Each number is 128 + 32 x the weight over its row's rms, rounded and kept within 0 to 255. Layers, rows and columns count from 0. Numbers have three digits each. The size before them is the row's rms in percent of the matrix's.

# layer 4 MLP gate, 256x128, rms 0.4, rows 182-215, columns 64-127
099:078174147165094084225162067144179110074141085074129132110127112146134108174172127144189119042094113090116094163108118065141062109164121143157112109079122157100097112099111104106055099138153083
093:129126149142064122109118169118144116188108139071114138182143119125125160095106151107178128114174124185212130161185141129149139088133207103104124095092166198115073126142098145109148122075148134
101:115150130100150116107152149111137100147145174115155159154091128144161159156153163097148194095180187113083132160167080097171176141133148130128141091072121128107128140092068181127158126148126158
101:114143135129160079113103110084107089108122133153150152083127168146113143168164125118194096080125142084100146185134189097147117048152132180109106125125152028150112102113107142155143147132175114
103:101166128117145203074101106138112088113156183186116145130114162121131095136124150160109166139167132173165083114098118109130157172133113134097151121165125098092181062094116109170148177095130119
097:114116140136144141167140106085100076162087153140112125131147107159143164131088143164107165170152065158150172144166073146066168144135131112084142136104102138174156084091133134152145114122114126
104:098128101087097143120201177127113096086085098127105108151137165149134104124120125193131074108091130146090092152124171058100162105115074189173119125168154171139132140162084143124145055138076119
093:124070100148156110129153151116108126148137157141154155092104047121110040190029071102130134120134156145151129159148133129158173161100147097145092107183096085073106138121129098157135123151113113
118:134176113030106148108144136102074104168129100145133142181127163143155131137126158083108164116129075140168123105155047189152114137094060147166100135179164085104157083116104162123120133148129145
092:074107159156097197194122092088037131152148156126164098111084111125158165129171087085168119157128098122172123162101104145125182167092122128148071195153124137084129098102095142147150082134065100
100:168117125100120080113130164087134063117194132152079095174093176140158141109138098142127111113110084089089104108114110140168171121126118139159148182106140128167106163136154123132106129116111156
093:095135144117150134126164137101109101173174147172230073164164097156173167139148112129105155131083135164103136190135112150111129104084144143160209137146154113161102105124190170163163195160185099
097:108094089096105149107145083145130072164134106138120081151110150134080095141101109123128142139061098063072112142107133119110112124077167101176092135148116112143093110098171156133130118167108079
101:149034092100086141168148145153102095153085114133125080089132132168161113124122156099103110107156110112149165172134125110131175064078140153137089041152081090112132175135187160157144142134099196
098:189160142162157114126094085129163120180175141182124172113152132148115114131143126100198170159157193063130104172118122106136132152148130113135117057147156136112057089075120131117146145152141155
106:147135142113135134182100153172144161113061124166202121130178115068126100174106167112151113148179105145165109176146089136105198109082122142208127150166099124110118167106104047123126058131062117
105:117112084142218113145137211131097163125141132116133102067124160114163099143078144085141119069214104112128082134108134036140192119115169130138122101139135120123117184095142135109157092132169099
098:125168171123153084079129082102156128124121136147169132135161080064074094140171196181118126061153184145085131131111154185120056133159189119139128145126142120141132156113123189149179184176149137
096:132161204153107100108097115126145117116134081150113183119117141145133184157137157105123123099160101134137165162162107075105133200148151153178134058153151155130145195173124109102167060124112117
089:121072162153120066105068212132146124091141136164173112127139080143125102148091118132157132111080169107138179139103080109074144139143126127112114161169140145108105177063136173145154151122123110
097:138101125145120209173125110123171156159115111156179120105084100108135159193080109120098118162160145121099122167161122113165132145118159116087146163128176109127087158131090157140105179103131138
102:075131110115116081133157128170133114098093153170125143127172103098109080134112158163117109151111072133130153107135183126123094156192115135130077097169135089112156144110125117106180136099053115
099:117191192102173108087116088131127089095086131186180162080155116135115099135146163160133127135100078068146127132162100133168088109087129136123085129134104074193098096161148133120123060177106147
095:110158165113070120133182090144210159194179179129127112129165132189158101153141123140158173095094133123140130121198121146030143102101178132110123115125065097096068111096115138118090109139113167
105:166100147096146090107181123147135099147066121127139131102134103179092203113131128117116105155064104151085117155081195129158182117111164147137121114178124145139190128155155145148168090149167099
095:170108113127154143156124142128094160199104151123173108174128173080169075119147093142184157131108168155158087143178154065142159160110163169146178116156134097153116122151149107096127192151154135
102:132148121113147107121149133100159110175178138142165079076145166184145140150136174161118100126136141119199172127152089092150086127090142105130138134178106091139071128111173123138095093134170102
096:153091125125150075116136115180141167078121088134117126104154124075212102162134146146163164140164157151148060134135132136095122133132069174148125115150130118105116106144133073107198131142105142
100:178121124138126135094159122153083156172121079136115071093169184120185152167180096119133128152120134140138096130158125139046137085100131135152156133193107126127111072104148180149131134134126172
105:096124157171082096094117122186117116110094124121093212086139121144166168177109123132163098088121124090133156178126112060087134079133114104153179126168126152102169112135059168086068139183155093
100:086145135131132119159166160124078093085121119122143155117130201163116094132110122147174153116127129152136139141104153119127158131069161073164129112186134128042103169094145126131155114156066129
100:160127221119119162134146108118116155221151171131109099148121094125135134103085142098164122115140177082152083113087147155110119172136099125125157173119137156167098174154099136133128095073169159
098:157110117123081144094142069104160155137104137143158193151163195141166087114121114100145125075172105112197104174116089079167083137159178154116168152116119067164135129127107114159145097135147093
102:086188138141138124165109152076130166130145101155125101073146174103101166180134133094121114156181105090159108152092114146154139162190167095102127120164137092130109149199131148115175140134129074
# layer 4 MLP up, 256x128, rms 0.42, rows 182-214, columns 64-127
093:142128086154101159118048150115152111128143102108126188099132140113133172143102124158147124169169138141098163088130148144145122164184108157132159120122101108200155174110124159156173132121137134
097:181093124125105135093097116156102145104172154084181114167115117096149154103146147105133089145121075200148111148109110096110121114149144198107193086089060116133127137152117172119095176146140144
100:113163100108124162076136130152145130103109118134103151056150134111133165056136135119094070110129124115145108177083164089148048122203143103196131180153111159126138125133128130161142124112112150
104:118062155128142124076180140168101133142076097096103127133108138092160126056180140106091082169075149145169127120082123164094132122150084123168133132150092100114147123068164136093084179172118141
098:142134159102140164122151091119134110104134134122128128115137139098097141110172147080177106183173089090094087162143154135067166112196137204096128179105156157149117116154086114126087125107081126
099:142134139096183117121112094114163075164147114201133140162132141165101148126085105143069109156149133131101167114141127143149163109131109097115130140100077074211145098128109146122118118118093147
103:176114147156150143153135171135071102150145106080114125198113082137160126130154106157162086127143173139131123137064114171103057097106120089057120140111133074093165119130069164111144159081125134
100:107102148102145135133093140165098142179141121176153115088113103138169123173067172102137093154178115078108146088076107163140124106059130115073098088143119080172120117126156126139103099109097074
117:108125206132079096184142118136103080174138162121155140135059107126095125123162083153105145162057105118187169117147158162154066160133126094145131083149130141126115097163126120095093159125128120
092:098149129177109161139108076123102119156089137131101135117107089155113126172098129119116092156120136099197113056164127131127176233099182169146085154139132142111146138093143158166088122099119108
088:099145132140095167178128161100111126111068117137138150119112087146147057190128128115108154119083192137152106186188115123137138150146144154085101145142135118086136122152139154133153148091098166
121:188091154102145113138105114114162113091116108095092133150125149110106111178175103102084095122133110111127114142107123114147141133096124095105135133130119188115185146141122139064066101071094143
092:139117098098121078127097168145148161118192105151173162180116142104130100118143120123153155171132099156128131141179190169152108118183092112108158063142086160105102145166092145085067141124127107
101:126135099158136054080174096125111145094185111124165142093163098095089135083178072099111114192131081106101089183138095099173127131135151128145100136146123122139102129141149078096086151178124182
102:076097105112110153122151121116136124190098136127126152166096124109114141096090101058096124047097063110059180099135161171158105135155150120118122120106090179150158116165183164185165129112163100
101:116170156130170148044128107117122162121102105195124151099176119094175108124147173112115130159134179116182127116125133130163112140090179134155111142189101168097182077167100087101165152099170160
097:149152192162112116136126116104080121109161117142160160121083144050145133101172155091170148183167120101111097125087192121191100130155107128186156099086098095129081130144118107157157194125143128
100:112080116102103115203152136205113178114136092180123105110123154103137118147138134070077169163102148151101126168093127179154128111079130114143090073099073100117168124190106053117099138105100112
091:139143117119098082139115158129120101141144086097146149140168124136121143102146192130125056148109145123133122138132148091137102185198102167202138081131159128101109117179105147138134122109132108
089:077143147099128150117091169127139133090123152122154105185148135167111148141141118122169083201107162099154097133163170094174151124152125143139139196158113056123146117079078146154153155158124110
091:064176159107084102115151115149137078095115176139152154163152131087080092148172113094126132125109062132176184096088092102122120152126107157097148142166146111126159105085154154095179130083074125
102:130126195147176078083099135141163119087146168146125144130148124160178101165174115161107133120127093189154182125099156117138141196151124087133108089145137116094122092096124115097135192136136130
093:119145179129127201117043095133126082127190144108131097099128123149138085100089132083122153118114089159096209094213083130154103119114168138169098124062138125129083098111117161101065143113136150
099:110220121119169123158122134108134161140145145063164171077178129145117126149145113175106132074143191132117153077127155121177111123140099113103122142096159097104129140101106095149152095093168151
099:120088086152139138107137143105095127137147132160074128132146157142105198120107103115125092144075126098134201095115136097094119094114165108109162110109077187184095201170175176154144149141148144
095:184188105134097109185138125103158145091138131168163162088087111115110116163101106146103122158109084125104186126131098121101107124137096144148062124123122097072211171132148168155116101106063117
096:079139131107102071103090092157102147082097124080083110106134176067082141097112117087105115109136177137085148151121158184094129084117138138140141131127133136114160086139142171104165105114142142
091:160117122107127140092106117088087114164153171115104168082155202207111160066154109119100172098149100127109193120136122147118192153195099117140106099147139153178157144088162156165128112082137172
103:122145131177104129108146144111155127113095136102173115139078093104121145130144144142141101149126187154122112136142135179131088139170152095185104138113132114169134096202107163133090139126173075
104:178136168143120134084136091148178077157166128139168143103173095130148142163159153110116134090145092173129151085124126055131139101189096149168201158168189156059087115137112140156094163139141144
103:147168102185137154138147179172128151122165129162136167128180193161121159154084115096169101146148084153109117143195134156084102125113148068166110109098086102059112134123135135114089154115090138
102:099162141160156148129036165176084125110168171079128162114156092091088113153123095117081137121193165176138132137118127126156107097052123112083106173110127105102178111185104146188100155129158174
108:152169091113134057136138190117172112164131134142117161163125071115126137094110153099158077133102137152088150114115128088146090155083149178152114173083093104078123169105138113144186115137106116
# layer 4 MLP down (transposed), 256x128, rms 0.4, rows 182-214, columns 64-127
092:119142146125149155143140154152145134135163169123141151130063159136121117149215177126122167063111078086174070092128125140118070114109161121163084188101121148118124097072151159085057088141148123
096:139133150089073130162123128179095118094176154166158144072152164121142121153158127119063145147124096176091131091115181092091086133164168105132162145090107132169185119175094142157060141176147129
101:136129117129138118157138122070161119071150145129118155142128125153194129067101112133131143117124232108107179054132145110106105167095142130117160114125089104097130121149110131106108121077139124
108:063084162178141160103155097083081091130090186077107120132127163156146149121127137152139108113079168099146119109125157134121134115125126129130158161179166118138117141069168116186085143136153193
105:063153150118101076135108099067143144172135100133154152146119101085133132156185130097151130151106153111099163156141106157115168175098155105076151061159232144095101162143079144125143140096142164
103:141087076109065134170094080127139109122130115069136128084146126070115153136085076154109094093140080074149157138147155156158152090189145181117120129100184114122119157110098091130132158149173137
103:123088189112121136122096143080121126200132076071080116140108082148083110086141120093164119145098121128101069108110124140158148116111093121069119126166104140138147152094094140147127180197095126
095:152090056158179174111115140125167096144165104134071108131140116141118126130133116103121113153125126088129145090103094189098197115106142125084141090169122162162062172113057139121094080132115058
106:123144130138141127112180141132141139101067172135167092046135084116163143121146079130148113096105161152105189132091106109144169104139134097177173056136127121178142111133155149065159139129111108
084:098151105133090118140160151149214140128192137157117149169148088144114106163127101142116124183124084076148080129136138094151099142107111160159121099155108125116125188130078115133114103142144111
088:205095098137130152114138093052102119120101147133138149129129193072141138092119139149167133116118072065157165087124044166128168138182173124128101137092156147127132144135113109106158135090162165
109:152119131146160153082088132128135137087123114085119147097171133173100107118111177164188107170144120049161172135133144156101161095168152077099129142102141103125113146110086124076093089118145121
101:140166113163142105122155167180083152115161118089126097126149128148152138115171119073149104108078133111162160107096094120134163133148220099140135162119116140113143185143090103111056198112088101
106:123152147125162078084173156119119144149169118096117179165134126126087135163147125169144157110190156157117061141156149151124088201089145118119077180130125146076105108079136075123099150162218136
103:130088119121166127163196135126161114125141092132120091145098179216107071110174177091084088170130125134192152126128178195111089102118101136172088123081098139098096121176164178137100128100136131
107:158146114209120172156093074119135180108106090189199074077075136102094191132143095147162144158111101132115055069170138135146126102057106097084124117116146150128184111145157120189158145062169124
105:138155110106179141138150152134069125152113098120109128144144154073094158151082097092165122133119089131118117106103179133100172113135131092197150090168152102111111133139094116135165131138188133
108:102135095098099081113121159110142136109150184141142172139168131093142159160118120165144127130171116125126101121130105083160184143112085131125196132162087117106086165155120173099047154155151177
098:076127097090137152126089143127123139116205150145186173145067156099117127092148092140082165117179147141104124115147104134156164108115116153115162053105123136120136082154189058128116044126150123
094:117199157104128083128115134137149112138170099134135145141175116122118139143123061101130125117143126114119149059123121118104089129115126151129146165125110105132066133168063174098167155164110108
095:163104142183175141110149109078110082141057075075135107147152144157142107143137157148144069137123141142114180143202115111118124127143139162131134148148190102114122116134164144168146114149152141
106:107115131119069123153149126144117096151130103129124092031200144135097112142093108072176132111097108073137127155152158097082132175180119156149142201153101111112112077123082210126100139182144161
088:146135154128135062142151107121150047135123094099132108062113141116112164107133099105119098112131144165095058129127136146127093198117129168129095103138123154170064111142161111109154170112139190
096:130091119112161136134105090159094144121097169159104158132091209075123105126107109180143107166091149183125118147174137118087081099129136141149173182090139119150070136145124126158178079128094139
099:092146182106121109116107188110154129132159148150089074105176141136131095167149124162136172149094176143168167098204142125051160128123114093119150143071139123119182183179124110119114170110147149
105:157131083177165114048075119142105115078142140090136098152166125164188184120135044115119089115143112222157116126102151131105148087117131167122097102129086132103115155063116114092083144165124157
095:163147156133148142143155140095191096133135106087116130114169144158113159120059139089059111146127116127101171086108110160145140109170119074091091078150174079100107161141131100088138114110154106
098:129095130104140129101124127145056151121117208134089149127141152179150200129141102105159148105103175117168088156132091163174134155131087127164098150146117132160135098141101173107114112136089116
104:134165111154121153105098164113081134145074121132118120108131121115118133133109156119142099108167109119040092036152139175139102069109096098147163081119117089150156129130153184121099119120108136
110:196118120101042142128140134113088125083166093122039106091166124171161126135157163120154122131125109079086163088115073160083119101105139111168150092137098106070099045162144129105099170145123137
098:160071153127108134080115097105190126143114123170146129091183063054129072119156098107144081148126092101139115066182128101137181110148056162161115107120139125104148166132075148114138077160135152
101:147114122149176189068077172082106122124166087140142159132140160128143109146130092132099131112123134137123147113123165092103167069077156084091136124142106091130049125104120207082173167131085122
102:063108181136119064111143190145125133157149075140112097125166142107157086128055124148136100189114153187124160138170112145103146127184100192148098140085109090114151133110099085096158094137142205